Each number is 128 + 32 x the weight over its row's rms, rounded and kept within 0 to 255. Layers, rows and columns count from 0. The size above them is the row's rms in percent of the matrix's.

# layer 8 MLP up, 1024x256, rms 0.135, rows 786-838, columns 192-255
size [ 91  89  97  93 105  98  92  95 108 105 102 104 105 102 102 104 101 109  96  94 103  99 108 108 107  89  89 106  97  84  98 100 104 102  97 109  98 104 101  95  99 109  98 101 101  94 111  89 100  91 101  97 107]
[[141 132 155 155  68 156 150 160 141 168 113  88 145 137 160 124 170 100 152 100 109 171 175  99 124 169 126  95 178 116  95 137  94 127 112 141 143  62 161 108  74 116 115 111  88 117 124 196 141 177 165  98 204  90  99 140  96 147 119 153  47 112 126 116]
 [156  89 177 138  69  92  98 133 129 140 158  79  68 116 166 142 102 120 178 144  87 117 210 111  92 152 104 101 121 122  41 134 118 122 192 140 195 147 125 136 107 110 119 139 159 120 130  88 125 138 147 152 160 107 168 169 104 152 144 105 130 115  94 100]
 [ 94 122 170 165 159  89 113 146 152 105 137 154 141 118 144  81 119 117  70  43 107 177 140 165  92 126 108 117 185 176  65 102  96 144 111 158 150 138 153 173 120  87 163 123 125  85 134 138 209  77 122  52 100 146 152  84 114 102 158  89  89 166 184 177]
 [ 95 147  92 151 155 168 120 151  66 109 124 130 113  88 123  85 132 134 108 170 134 110 117 137  72 203  89 135 136 150 207 166 133  67  92 131 131  94  88 133 178 101 149  89 121 121 124 157  72  97 155 124 135 177 130  87  88  69 163  74 127 118 112 132]
 [106 128 133 161  98 118 132 139 111 124  52 146 112  99  99 163 104 169 143 171 153 116 164 136  51 145 113 152 112 165 166 143 132 142 162 126 155  75  82 120 120 140 107 132 179 140 194  68 168 100 198 110 178 114  77 110 106 109  74 177 133 106 122 124]
 [119 125 148 112 163 121 177 152 142 129 160 179 139 192 133 133  81 139 109 141 140 173 135 156 123 120 100 144 151 113 124 157 149 130  88 111 176 110 150 104 134 130 112 118 182 121 178 120 126 115 106 106 137 112  82 143 160 111  59 113 125 118 108 111]
 [139 173 176 175 159 111 129 113 124 130 102  88 178 164 152  88  72 125 148 176 124  93 115 133 174 157 109 113 103 155 111 169 164 152 140 122 123 100  90  47 201 110 147 155 147 130  82 170 121 125 144 185 109 122 156 162 177 122 162 208 128 129 138 134]
 [147 134 134 139  60 112 111 134 186 122 131 167  85 137 145 215 110 160 140 159 119 150  92 119 173 157 110 113 141 129  92 118 183 133 147 120 150 114 137 158 167 149  83 100 204 141 128 153 136 103 119 123 106 130 164  91 144  71 172 148 132  88 165 153]
 [120  99 110 142 207  95 116 110 154 148 122 130 115 117 119 152 168 102 106  73 120 108 155 154  83 210  83 165  83 150  98 159 100  69  91 120 117 110 156 105  71  85 135 160 112 137 112 132 168 140 134 130 174 189 170 134 119  97 130  99 101 110 122 115]
 [102  77 159 128 163 133 136  95 107 116 138 120  53 155 180 130 124 147  83 159 129 143 104 137 158 149 121  62 165 163 172 151 145 130 165 139 174 204 139 102 180 184 125 133 106  95 133 134  83 134 147 106 142 155 168 180 128 114 180 159 114 104 136  69]
 [129 140  96 115 140 149 140 107  61  90 119  58 103 129 143 110 141  93 155 170 189 182  83 150 172 104 151 142 177 113 121 201 106 102 101 158 126 152 139 159  89 106 110 143 122 126 124 131 151 132 112  86 155 161 106 142 117 102 193 121 133 125  80 133]
 [142 148 124 137 194 189 133 146 121 169 141  84 120  67  86 134 117 109  91  77  84  87 151  95  84 110 115 119 120  81 104 178 155  53 107 138 115 162 139 151  89 104 110 171 132 124 109 144 128 146  63 155 161 216 134 134 157 167 168 136 209 120 154 118]
 [106 139 101 102 117  88 124 166 158  87  96 194 192  91 164 143 142  61 137  89 138  78 108 163 142 177 171 104 110 143 118 147 164 154 172 135 133  54 102 152 107 193 112 122 154 123 140 113 114 139 148  92 136 159 147 130 182 140 145 153 164 192  77 147]
 [111 136  84 124 131  79 128 144 154  91 155 133 141 127 139  89  89 141 119  66 105 109 112  58 122 187 154 167 165 116  98 129 101 150 128 150  94 171 163 118 100  85 138 106 122 128 206  90 106  68 152  73 169  70 113 153 130  95 168  94 133 129 131 190]
 [147  89 203 130 136 122 106 143 118 194 131 229 129 179 133 104 159 132 141 113 211 101 125 120  99 191 128 165 145 139 154 124 113  72 103 104 194  85 148 158 174 159 158 181 158 136 125  98 115 123 140 105  89 117 171  54 110 169 166 137 186 111 108 124]
 [160 101 195 194 172 114 183 142 140  85  69 111 113 160 167 135 188  46 158 173  77  77 165  88 173 143 161 202 136 130 144 128 112 152  98  79 105 148 120 118 116 108 169 181 147 132 146  61 171 192 141  98 124 156 138 114 159 153 170  98 136 116 137 141]
 [162 121 158  82 139 112 131  72 108 123 151  91 120 112 229  92 101 121 172  86 110 114 149 108 133 162 132  62 174 154  69 145 141 108 160 117 131 136 130 176 156 150 134 115 119  85 152 153  71 140  84 142 116 118  87 114 145 151  95  94 125 142 125 133]
 [114 110  63 147 121 130 162 168 160 110  88  66 147  89 163 138 174  53 162 116 123 157 115 159  99  74 180 160 148 133 183 164 144 107 161 115 125 134 147 109 120 129 101 131 182  73 197 200 153 151 197 162 120 173  92 100 154  79 137 147 153  99  94  94]
 [130 138 137 161 125 177 116 147 169  51 122  67 138  96 125 102 147 118  83  89 108 135 155 153 130  84 125  98  97  86  95 138 161 105  88 146 129 132 180 135 127 129  91 162 150 139 151 178 116 107 145 102 202 144 102  96 138 124 145 152  72 124 152  79]
 [ 97 134 136 105 135 123 119 138 123 151 131 139 125 130  96 174 129 125  80  74 168 153  97 127 131 116 100 122 149 140 163  78 113 111 137 167  88 134  97 141 120 114 147  79 181 112 112 104 118 192 154 125 132 118  74 156 118 118 113  67 133 102 146  99]
 [139 109 166 180 141 100 147 143 102 149 139 115  97  97  66  97 112 115 185 197 118 121 170 136 172 136 109 129 205  80 156 172 137 134 206 142 122  96 116  95 144  77 105 135 137  81 111 128 128  72 110  97 164  88 142  57 126 171 109 113 160 121 159 119]
 [ 93 210 102 153 157 141 179 134 118 173 106 116 109 132 137  83  80 130 155 143  56 102 133 102 130 158 164 168 131 160 113 110 169 159  94 148 138 113  97 157 153  98 172 168  74 119 176 121 152 113 141 117 127 113 106 133 125  71 155  53  77 139 185 174]
 [131 114 148  87 138 103  98  54  97 163 113 124 110 134 164 122 183 134 118  72 119 137 142 139 152 140 114  78 146 104 142 108 119 154 170 184  94 125  83 174 157 122 117 142 114 111 172 138  91  77  59 167 176  99 116 124 128  95 120 145 135 107  83 156]
 [133 123 115  88 129  91 155 129 159 158 201 120 126 139 187 121 160 143 189 132 135  91 150 125 144 120 147  94 158 120 152 143 155  59  94 117 166  84  82 134 219 138 155 115  61  86 105 185 127 147 121 120  94 105 102 133 117 148 114 101 156 103 128 101]
 [144 155 115 133 107 157  91 118 100 141 113 173 148 180 149 143 133  93  85 116  97 111 150  80 135 123 137 114 137 136 108 124 146 120 136  95 156 164  96 135 109  75  68 227 178 136 145 111 169 170 156  88 149 156 133 145 172 202 128 118 105 133 101 124]
 [101 139 155 130 121 121 150 156 178 124  82 152 135 116 129  85 149 147 148 154 182 128 148 109 156 143 143 140 111 128 142 114 186  81 124 167 152 129 135 115  71 103 113 123 171 109 139 112 104 141 151 101  56 140 135 202 181 147 157  97 182 120 117 165]
 [135 165 128  98 137 201 162 113 130 111 126 102 153 160 144  91 152 125  99 150  94 143  41 145 145 182 125 119  87 140 135 208 152 131 109 174  61 133 123 166 129 151 138 150 137  89 114  76 169  89 145 160 124 142 108 118 203 129 141 123 100 146 117 160]
 [116  49 122 154  55  95 126 109  77  99  93 159 147  89 117 147 171 132 136 106 122 150 134 130 139 175  94  89  91 136 117 140 139 139  96 173 116 110 147 165 160 110 105 132 157 114 127 158 172 140 168 105 184 140 111 142  54 113 138 103 135 142  83 185]
 [138 174 148  96 145 184 198 114  86 136 137 148 150 130 156 101 161 126  78  86 136 120 124  83 150 163 156 122 174 120 124 148 147 120 147 131 151 130 122 199 180 153  93  93 163 131 151 124 134 117 124 134 145 185  59 142 179 119 121 192  70 117 187 128]
 [184 157 149 123 109 152 102 122 128 143  88 161 172  81 170 134 191  52 138 101 184 152 172 141 169 120 114  54 101 104 167  99 128 174 143 162 182 158 170 163 188 140 169 127  80 116 162 141 168 187 189 113 140 168  59 128 141 226 109 118 133 146 108 191]
 [124 149 100 126 164  98 141 144 127 163 119 106 107 126 204 165 133 128 128 106 137 147  76 100 232 167 123 134 174  74 111  75 150  85 121 155 143 152  86 181 143 131 133  86 122 113  98 137 129 111 116 109  96 170 125 105 132 119 121 172  80 143 134 142]
 [123 146 136 104 197 136 103 108 127  91 178 146  40 117 140 200 120  51 145 113  57 132 116 125 156 165 154 147 156 133 134 126 104 122 117 147 136 114 133 150  95 139 138 135  94 126 134 166 170 129 121  63 158 133 172 209  95 141 104 151 120 123 139 128]
 [200 131  57  89 152 163 120  95 135 192 137 114  74 137 126 100 101  77 158 175 108 123 178 159 132 129 148 107 133 163 124 147 137 167 128 109 190 168 121  74 137  99  74 148  94 179 144 126 139 162  93 113 186 115 121  87  41 180 188 145 107 116  69  55]
 [140 142 139 153  94  75  97 129 104 117 129 120 143 138 140 177  97 150 131 122 146 144 108 107  98 124 110  80 131 121  94 119 212 114 126 139 116 123 195  92 126 141 151 183 129  94 166 131  80 182 154 188 154 114 129  85 209 143 155  79 124  84  41 122]
 [ 72 132 133 148 147 159 190 113 133  91  85  46 102 103 148 147 147 121 104 107 132 214 162 135 113 112 139 189 117 128  88  92 114 192 150  94  89 160 142  82 155 163 153 145 127 173 151 127 146 123 154 106 160 177 141 115 139 102 108  91 139 102 136 117]
 [142 161 148 116 153  84  71 154 144 146 103 127 104 143 134 136  96 164 110 108 189 163 134  68 112 165 170 188 101 176  83 100 150 131 117 112  55 138 119 157  98 113 146 154 132 144 121 140  84 114  54 120 136 112  71 132 129 130 103 105  65 181 181 106]
 [132 136 121 107  94 196 163 151 102 160 112  98  56 197 188 147 195 108 139 105 138  69 175 135 186  84 109  55 203 103 167 121 130 134 100  71 109 132 145 146 130 161 154 152 142  97 152 112 166 141 127 129 124 116 141 130 103  66 145 129 119  87 155 152]
 [138 129 151 104 123 124 104  26 141 157 108 140 133 124 137 155 124 152 205 144  76 154 149 154 166 141 126 105 176 111 121 123  85  74 146 148 189 119  86 127 121 106 109 165  97 138 134 133 127 152 108 141  82 165 129 116 111  96 157  63  45  82 175 155]
 [108 153  96 106 168  66 135 121 109 178 124 103 112  74 103 143 172 148 120  73 130  99 137 127 118 141  91 119 110 159 129 137 164 134 129 122 158 138 150 102  91 172  67 137  91 124 112  64 155 141 137 157  95 181 133 141  88 117 146 166 191 152  79  62]
 [119  96 128  79 149  85 132 148 126 109 103 144 132 150 117 115 180 125 142 133 141 120 206 121 156 160 152 123 128  97 152  87 103 127 129 160 112 130  69 158 209 107  98 122 138 139 143 127 154 103 120 134 132 142 114 125  82 103 194 152 173 149 120 120]
 [111 178 121  84 115  81 158 149 120 121 129  98 170 148 143 130 150 184  93  86 188 134 105 159 177  80  76 131 136 131 169 139 220 166 167 107  54 114 113 205 124 150 143 157 178 100 195 165 149 153 144  92  44 112 134 134 160 111  90 172 111 170 122 135]
 [114 127 142 133 105 154 178 167  89 132 123 132 115 137 125 140 158  75  93 137 200 136 186 142  90 147 245 166 157 150 148 126 129 115 126 196  69 118 110  74 106 175 136 125 102 141 132 115 118 129 139  40  79 178 148 114  93 100 112 159 208 120 112 217]
 [102  83 166 187  97 156 149 127 133 137 129  83 109 138 165 149 126  95 154 116 125 129 165 128 123 111 118 113 123  79  80 131 147  82  95  96 151  65 149 134  96 135 121 162 127 201  95 171 121 134 154 119 161 112 158 161 131 159 123 149 132 171 102 153]
 [174 132  70 112 137 146 117 114 116 134 140 120 103 115 140 129 174 106 107 145 162 144  98  86 193 129 121 122 145 154 165 126 149 185 142 160 178 145 117 113 111 135 104 193 118 167 115 154 139 123  92  95  39 134  80  97 145 117 157 102  75  86 103 158]
 [132 187  90 134 195 109 183 143 119 143 165 104 146 118 115 110 129 128 123 165 174  78 147 126  94  98  86  57 141 106 144 116 152 117 166 166 157 170 135 192  87 165 178 197 145 141 154 139 143 142 148 112  69 118 105 103  93  76 163 150  75 101 146 122]
 [115 159 144 133 151 131 149 133 136  77  96 112 157 102  73 105 110 102 151 165 165  48 138 112 193 144 167 150 108 105 130 161 131 106 114 159 170 102 120 162 175 255 148 170 102 163 122 130 161 156 169 110 158 212 110 134 126 133 118 206 124 131  86 143]
 [126 144 179 139  78 129 104 131  80 165 101 169 110 155 114 147 149 116 158 102 162 130 113 114 160 166 154  90 145 159 116 152 115 175 190 139 161 174 119  91 118 137 115  91 111 146 176 110 135 172  90 114 129 110 177 150 160 143  67 129 122  53  88 125]
 [ 94 120 169 176  60 122 151 145 154 155 133  63 148 162  95  97 125  88 119 178 113  95 156 104  82 130 134 133 104 232 160 184 130 139 143 163 141 113 144 119 118  84 146 180 151  86 105 167 129 127 128  93  96 174 141 139 184 132 173 126 135  96  76 162]
 [140  96 130 113 122 163 143 128  90 137 127 150 154 137  86 119 143 127  85 148  47  33 140 147  96 137 139 194 166 115 137 160 139  69 133  99  94 106 106 111 107  72  80 110  83 143 169 128 101 126 159 178 134 146 162 129 149 133  89 157 131 144 106 162]
 [137  88 123 181 141 126 214 153 143 104 113  85 146  71 137 113 130 106 157  89  71 114 161 132 124 159 122 145 183 131 115 120 113 122 101 199  92  95 156 171 159 112 130 126 109 120  84 148  87  60 120 131 126  71 145 128 141 102  88 121 162 144 129 154]
 [118 122 106 107 149  81  97 140  46 157 137  94 117 128 128 162 141 107 137 137  88 132 197 187 112 141 146  84 167  60 142 156 141  41 112  59 116 106 117 132  80 102 125 162  97 149 138 160 136 119 123 193 132 174 103  94  87 141  93 134 123 119 137  68]
 [ 90 160  99  79 167  77 137 128 174 124 107  95 172 155 141 164 166 122  60 128 114 150 100 169 112 167 157 125 196 129 115 103 127 148 133 165 119 136 147 152 110 162  65 196  58 131 137 160 138 170 193 136 110 200 130 155  92 131 139 147 135  89 141 103]
 [184 184 134 199 117 100 110  62 106 154 140  96 140  99 146 112 190 162  74 105 103 185 114 118 104  87 143 109 127 144  90 113 107 129  64 111 131 145 133 115  89 163 123 106 132  93 154  99 138 134 102 181  92 188 122 152 160 104  87  97 154 123 157 162]]
# layer 8 MLP down (transposed), 1024x256, rms 0.124, rows 786-837, columns 192-255
size [ 88  87  99  93 101  98  81  90 107 108 103  96  97  93  98 103  99 107  97 102 110  93 106 106 112  92  92 106 100  90  96  97 107 103 103 108 100 102 102  96 102 107 102 107 103  96 120  88  98  86 102  97]
[[140  98  73 161 133 154 139 122 145  92  69 159  96 139  87 151 140 100 132 116 161 165  80 129 121 100 126 161  99  77 167 148 113 161 149 137  98 109 135 138  75 139  83 105 109 140 105  65 145 139 146 130 125 114 210 104 155  88 123  98 153  96 149  66]
 [100  99 130 121 168  69 107 113  90  64 100 144 159 123 130 170 189 104  87 133 115  90 122 164 115  72  99 147 176 127  68 139 105 192 152 118  60 107 144 100 119 128 137 139 160 103  80  95 148 116 124  74 153 144 161 179 159 176  97 122 154 131 150 159]
 [ 80  80 136 137 120 103 106 191  82 142 112 146 137 102 146 203  61 106 129 145 116 144 142 143 141 127 103  99 111  98  97 108 115 162 119 156  40 105 147  79 112  85 153  73 161 156  89 106 159  86  80 114 175 139 122 182 152 110 156 153 182 137 145 127]
 [107 134 138 117 149  78 139 154 110 131  98 143 113 198  42 121 148 104 161  49  86 137 159 155 158 107  84 131  83 166 106  75 195 123 124 144 152 151 155 102 135  95 143  89 143 101 176 101 116  97 116 102 133 135 140 143 153 126 143 107 139 151 119 175]
 [ 99 110 116 131  89 128 136 195 128 107 122 141 101 134 153 127 162 137  66 185 144 135 123 118 175 165 122 132 157 165  91 123 161 103 150  60 112 113 137 106 174 151  89 173  42  89 123 132 145 106 150 125 137 152 145 133  97 165 210 152 143 105 118  93]
 [176 134 112 113 160  91 125 129 106 152 113 107 100 107  80 142 152 105 146  50 145  76 115 138 150 157 182  66 162 174 124 123 104 136 125  77 108 156 157 134 135 191 151  76 111 111 132  75 123 142 142 108 137  96 118 150  89 136 144 164 162 135  98  78]
 [133  93 133 134 156  83  80 106 145 153 116 149  95 102 128 161 160 165 141 108 112 144 162 160 114  63 148 119 156  93 133 121 148 167  96 122 160 110 137 196 109 161 126 143 142  80 134 171 126 137 124  87 178 131  95  87 130  95 131  91  97 159 154 139]
 [116 159 133 123 156 144 120 116 138 186 143 101 172 151 112  84 163  99 102  92 144 173  87 149 163 106  27 129 149 114 122  84 150  84 131 152 120 152 147 109 111 136 155 142 204 167 132 124 160 103 118 111 100 164 123 149 110 132 105 108 113 169 123 102]
 [ 74 147 119 136 148 105 105 148 123 155  92  89 141 120 146 147 170 141 107  99 178 214  89  71 108 122 114  72 188 127 135 183 134 107  61  85 118  91  92  84 131 196 121 133 113  89 120 108 157 109 129 120 116 153 151  83 118 163  88  85 109 171 186 116]
 [102 132  90 114 111 175 118 110 119 140  87 149 191  63 130 138 131 135 131 126  84 115 107 166 131  87 152 149 125  89 102 151 101 117 111 104 160 135 107 135 189 116 172 116 115 110  95 111  85 131 135 183 114  67 183 115 124 129 104 117 158 161 150  92]
 [128 156 141 154 123 167 157 141 102  79 111 125 101 135 164 198 105 124 106 154 226 164 168 165 117 104 158 124  99 134 176 112 114 168 128 113 108 178  82 179 100 141  82 126 105 165 107 117 121  74 126 136 153  85 173 165 141 108 116 144 174 110 119 125]
 [ 70 140  84  90 144 149 175  81 144 134 114 160 106 112 130 117 110 153 100 147 190  75  95 101 210 107 141 145  97 169 145 134  58 159 179 113  87 113 133 139 143 102 164 150  93 133 106 115 152 123 131 127 146  82  67 182 106  77  79 100 108 114 155 199]
 [144 107 111 145 109 169 103 130 100  82  66  69 148 134 114 144 137 143 122 139  65 118 160 131 116 137 142 171 139 152 141 108 128 114 106 130  97 151  88 165 173 157 117 109 159  99 149 132  76 143 200  88 156 105  56 230 131 223  68 122  83 125 111  50]
 [ 62 146  98 145 118 155 117 129  73 158  98  99 164 154 104 123 125 111  78 124  72 151 141 154 120 149 151 107 108 172 114 111 179  38 125 140 116 157 144  98 123 105 125 146 133 178 126 149 133 164 122 153 153  68 158 117 131 116 148 139 109 111 108 124]
 [ 96 105 100 106 148 123 151 152 146 163 154 129 163 121 105  86 215 110 166 163 134 191 134  30 153  48 110 121 152 124 125 139 168 180  72 182  98 109 109 164 149 101 125 173 126 125 149 141 120 120 122 134 120  71 138 155 110 136 141 106 114  77 149  59]
 [123 147 103 156  41 139 164 107 144 151 122 154 111 127 120 176  84 113 116 134 101  73 170 108 129  76 160 102 135 143 121 168 102 138 117  73 124  88  92 167 123 159 161 100 111 141 108 165 171 145 153 105 184 117 163 148 161  77 107 123 139  79 151 154]
 [162 199 112  92 110 172 134 129 121 120 108 111 150 121  82 131 147 165 152 141 121 153 161  92 136 122 108 131 130 117  96 152 103 191  64 152 143 134 195  74 102 111 188 194 103 197 101 120 160 117  92 139 141 107 120 127 171 167 123 184 155 134 152 129]
 [132 155 144  88  73  97 131 124  86  97 103 168  92 166 119 103  84 189 109 120  99  91 151 162 130 145 130  91 147 124 107  62 148 152 102 101  96 141 225  96 130 135 141 201 154 116 162 115 137 168 148 133  98 125 219 100 123 106 127 117 127 118 133  98]
 [119 127 125 146  97 124 159  62 143 121 133 113 117 139 147  97 108 104 189 184 121 171 139 109 111 111 153 153 156 161 141 125  91  90 128 108 209 120 155  92 128 161  99  98 109 156 160 107 124 117  79 153 130 144 140 144 150 122 119 116 116  95 118 124]
 [148  71 107  90  80  85 170 135 116 124 109 185 113 145 155 105 148  85 136 104 134  88 127 110  90  85 158 106  59 213 127 131 164 135 142 124 131 165  96 132 149 130 108 106 100 104 160 140 123  51 149 162 120 148 192 164 146  97  98 118 109 187 117 209]
 [107  88 169 130 147 157 147 159 161 158 118 127 189 165 149 168 122 104 153 158  50 147 134 113  98 132  52 124 141  96 117 194 149 116 119 124 142 121  50 106 190 168 172 174 124  88 165 182 102  69 103 111 120  91  98 111 113 170 135 140 126  72  87 175]
 [115  89 110 112  84 128  77 113 117 137 158 135 139  81 139 137 111 117 142 178  97 142 118 119 171 116 156 120 158 133 175  70  88 133 146 115 110 172  93 161 104  88 136 165 184 204 158 153 136 126 105 174 170 181  79 129 122 149 113 145 131 153 111 174]
 [ 92 105 114 190 195 152 106 129 191 139 131  62 134 179 116 150 120 119 195 174 110 187 119 127 129 129  99 139 122 147 128 155 149 128 117  93 102 116  97 159 155 105 158 142 177 117 140 118 143  93 144 134 142 111 117 126  82 120 128 173  86 137 175 163]
 [ 50 140 144 167 145 157 155 142 114 157 142 109 122  92 115 125 149 175  84  83 104  68  88 133  93 138  64 159  85 121 181  86 121 128 132 104 133 127 116 114 185  99  65 133 161 138 133 116 100 109 161 137 120 102 148 170 124 139 120 166 141  53 152 142]
 [ 95 130 112 139  89 189 133 170 106 160  78 155 104 179 130 153 141 205 112 170 152  88 148 149 134 115 126 183  87 143 104  97 155 125 133 157 158 168 146 151 162  74 111 155 118 142 103 125 120 143  84 127 171 175 134 136 134 162 125 145  64 106 138 148]
 [136 111 135 165 164  95 144  79 154 163  59  89 150  60 102 145 120  87 107 141 107  94 108 102 101  74 120 139 101 136 124 148 163 207 111 153  55  72 137 128 154 101 151 132 170 129 112  99 181  94 134 111 127 127 103  75  59 169 149 164  98 113 101 163]
 [111  99 162  88 117  22 117 124 137 187 119 183 184 119 123 144 117  91 129 149 106 138  99 162 146 138 140 139 153 195 167 161 140  93 174 145  85  83 168 156 147 177 154 108 116  90 161 123 147 142  98 126 130  80 107 152 106 148  76 153 134 128 122 164]
 [103 129  87 119 159 142 149 112 128 116 158 193 153 114  93 127 126 118 130 142 147  73 124  85  75  96 115  90 137  85 108 212  78  74 116 109  91  94 100 133 198 125 116 132 147 148 144 151 170 135 127 161 133 175 176 167 110  99 130 156 141 126 177 135]
 [130 139  50 104 117  96 152 112 173 114 149  88 172 203 122 106 153  85 137  89 111 103 120 194 108  83 101 163 105 167 153 179 147 139 145  70 126 179 112 112 204 128 103 141 167 175  98 117 107 118 121 120  95  75 181 161 127 105 159 118 131 170 133 119]
 [138  43 147 168 115 126  77 139 141  90 155  85 123 179  96 129 160  86 133 155 127  67 152 128 142 165 118 100 162 102 143 154 174 137 137 115 140  95  48  93  77 119 149 118 174  81 137  76 106  12  94 127 128 118 116 133 172 109 150 140 163 124  85 149]
 [137 173 127 116 101 141 126 108  92 140  82 101  44 163  98  92 140 165 135 146 153 121 133 145 128 171 121 131 125 151 120 179 171 101 166 117 136 102 149 131  98  98  81 121 116 122 140 145 139 177  96 159 215 128 182 118 156 125 122 120  24 123 100 158]
 [ 93 138 119 121  63  92 125 137 103 163 136 159 148 154 110  91 145 143  96 127 110 146 102  93 190 118 142  94 118 194 114 131 152 127  96  82 150 112  65 136 103 114 149 129 114 104 161 151 147 145 141 190 145 147  98  94 152 160 132 125 164 125 116 157]
 [107  88 161  96 105 119 113 121 163 126  90 136 122 155 187 185 121  94 103 151 101 158 120 118 113 140 109 129 152 177 105 193  93 143 119 146 166 136 168 108  68 131 142 102 156 129 136 124 121 122 143  95 151 102 147 119 191 154  99 124 147 157 101 136]
 [ 96 142  90 159 124 150 131 139 118 117 108 171  80 193 128 107  93 149 115  95 143 138 132 152 121 153 155  65 120 134 105  99 119 162 137 129 153 182 146  78 150 133 126  91 113 152 132 135  65  93 100 176  44 150  95 117 103 169 181 123 144 203 160 144]
 [151 178 140 120 190 164 123 173 130 118 189 153 148 139 158 159 125  95 121 133 146  76 189  96 133 143  99 123  52 115 145 165 167 143 112 141 121 128  80 135 128 150 118 124 133 125 137 153  95 129 134 178 167 131  68  49 140 117 167  92 142 171 102 202]
 [110 143 140  56 130 135  58 163 132 145 155 119 110 106 145 125 172 116 129 149 107 115 142 130 131 115  93 114 103 118  99 124  98 149 163 176 181  97 158 102  82  98 149 126 121 105 167 138 156 194 148 193 159 173 120 158 119 193 132 126 133 136  83 106]
 [105 177 114 123 127 143  88 173  94  69 110 188 121 108 129 145  74 109 105 180 124 138  80 129 106  91 113 138 121  99 174 201 121 173 107 135 216 204  93  94 181 149 149 116 116 100  68 116  84 106 129 102  80 137 116  86 101 110 104 161 142  86 161 141]
 [111 176 133 128 166 155 119 113 144  68 118 142 125 133 123 112 167 124 159 161 105 126 159  95 141 193 117  98 132 109  72 168 158  96 113 128 120 114 180 152 110 140 128 124 101 127 102 125 177 107  91 152 120 131 100 146 185 245 142 182 151 107  87 103]
 [ 81 123 151 142 122 130 141 177  67 130 128 188 179 135  97 163  69  79 171 116 139  76 144 167 172 196 138 146 106  95  91 214  72 104 129  92 116  99  84 178  70 122 160 136 158  82 111 111 129 155 115  88 151  89 154 154 133 147 146 160  99 128 135 180]
 [127 128 110 119 184 174  57 107 128 139 153 105 160 146 125  99 156 137 114  93 123 101 135 100 107  92 140 134 122 118 156 133  91 181  65  95 142 102 145 116 175 176 123  88 187 151 112 107 170 147 168 203 119 160 141 106 135 175 126 149  52 165 131 153]
 [109 154 139 140 161 153 146  90 112  58 165 100 148 118  94 176  82  56 130 154 182 138 170 147 153 145 134 113 184 125 111 149  89 148 103 153 145 200 117 123 149 149 157  96 154 170 186 132 171  95 120  99 100 109 122 154 141  75 136 117 196  69 140 132]
 [ 93 118 141 125 197 175 133 137 137 132 200  53 164  77 152  90  99 107  86 216 201 167 107 120 152 148 142 109 152  70 131 131 124 141 176  84 152 160 126 187 165 106  86 123 158 152 145 207 139  45 170 187 112 127  84 120 159  67 142 125 141 136 102 167]
 [125 114  86 122 143  80 125  94 152  97 101  86 110 166  90 126 165 131 135  86  76 114 164 160 116 128 142 132 100 177 140  81 138 160 149 128  70 108 110 145 179 103 107  94  98 117 152 141 129 129 103 127 117 127 128 119 119 174 101 114 138 109 135 127]
 [124 137 151 147 177  85  69 155 117  71 169 132  75 124 114 133 114 175 133  90 106 166  60 115 113 144 125 149 146 119 126 124 151 129 133  70 163 130 117 155  60 118 157  95 155  67  79  71 106 185 171 143 120  91 127 116 147 154 158 163 169 128 131 118]
 [150 162 125 123 104 147 142 146 165 115 137 140 132 203 123 136 123 146 137 121 129 103 157 131 128 130  91  76 132 106  98 154 210  85 186 114 122 135 100  87 131 105 118 120 138 158 168 163 122 116 154 208 155 100 152 114 134 151 141  96 113 128 144 145]
 [ 96 126 142 160 129  99  85 184  87 159 128 176 148 194 154 138 143 102  99 158 134 181 110 188 119  58  83 186 136 119 158 172  83  74 145  98 132 106 119  85 120  97 141 132  67 145 145 112 127 100 144 157 130 125 100 100 112 133 132  79 110  43 175 120]
 [131 123 119  43 135 124 146 137 125 164  80 110 173 152 151 149 143 157 208 142 147 183 136 129 197 182 121 154  73  84 149 136 124 145 185 135  79 161 135 152 162 147 148 123 131 111 139 107 123 112 127 103 117 158 139 185 108 133 145 195 141 143 157 115]
 [131 103 144 109 196 118 184  92  95  98 126 104 125 123 111 185 102 143 159  73 164 164 113 172 154 171 103 129 205  83  85 186 134 114  87  66 148 166 120 131 166 101 136 121 106 183 151  45 145 151 170 112 235 141  92  74 108 109  98 126 131 158 135 149]
 [121 149 117  98 155 112 125 108 113  88 111 140 118 112 142 129 128 158 202 119 114 110 138 125  58 118 134  93  95 141 118 101  97 157  85  94 136 162 119 205 171  99 137 108 135 134 107 180 143 130 175 113 140 153  94 192 128 129 125 153 116 133 255 103]
 [108 141 164 150 162 180 142 102 154 188  82 191  84 149 131 139 123 136 117 116 182  93 114 130  78 137 137 147 166 188 133 196 130 132 180  98 132 116 106  83 138 161 132 118 121 156 122 117 198 126  92 108 179  67 143 143 122 180 110 119 118  66 102 176]
 [ 65 161  90 139  95 126 115 119 143 135  66 149 125 146  81 149 117 172 121 158 116 130 117 137 109 137 152 133 129 151 136  99  92  94  68 133 122 131 102  95 152 147 136 116  99 119 102  86 123 140 107 159 165 143 153 124 177 111 193  92 151 152  69 164]
 [148 135 172 115 128 185 105  86 134 159 117 162  87 149 160 134 174 153 166 140 115 132 100  85 140 151 112 126 171 154 116 181 216 140 157 126 121  91 185 155 148  93  91 138 149 161 182 130 167 110  56 150 160  84 149 101 193 162  55 205 134 141 110 104]]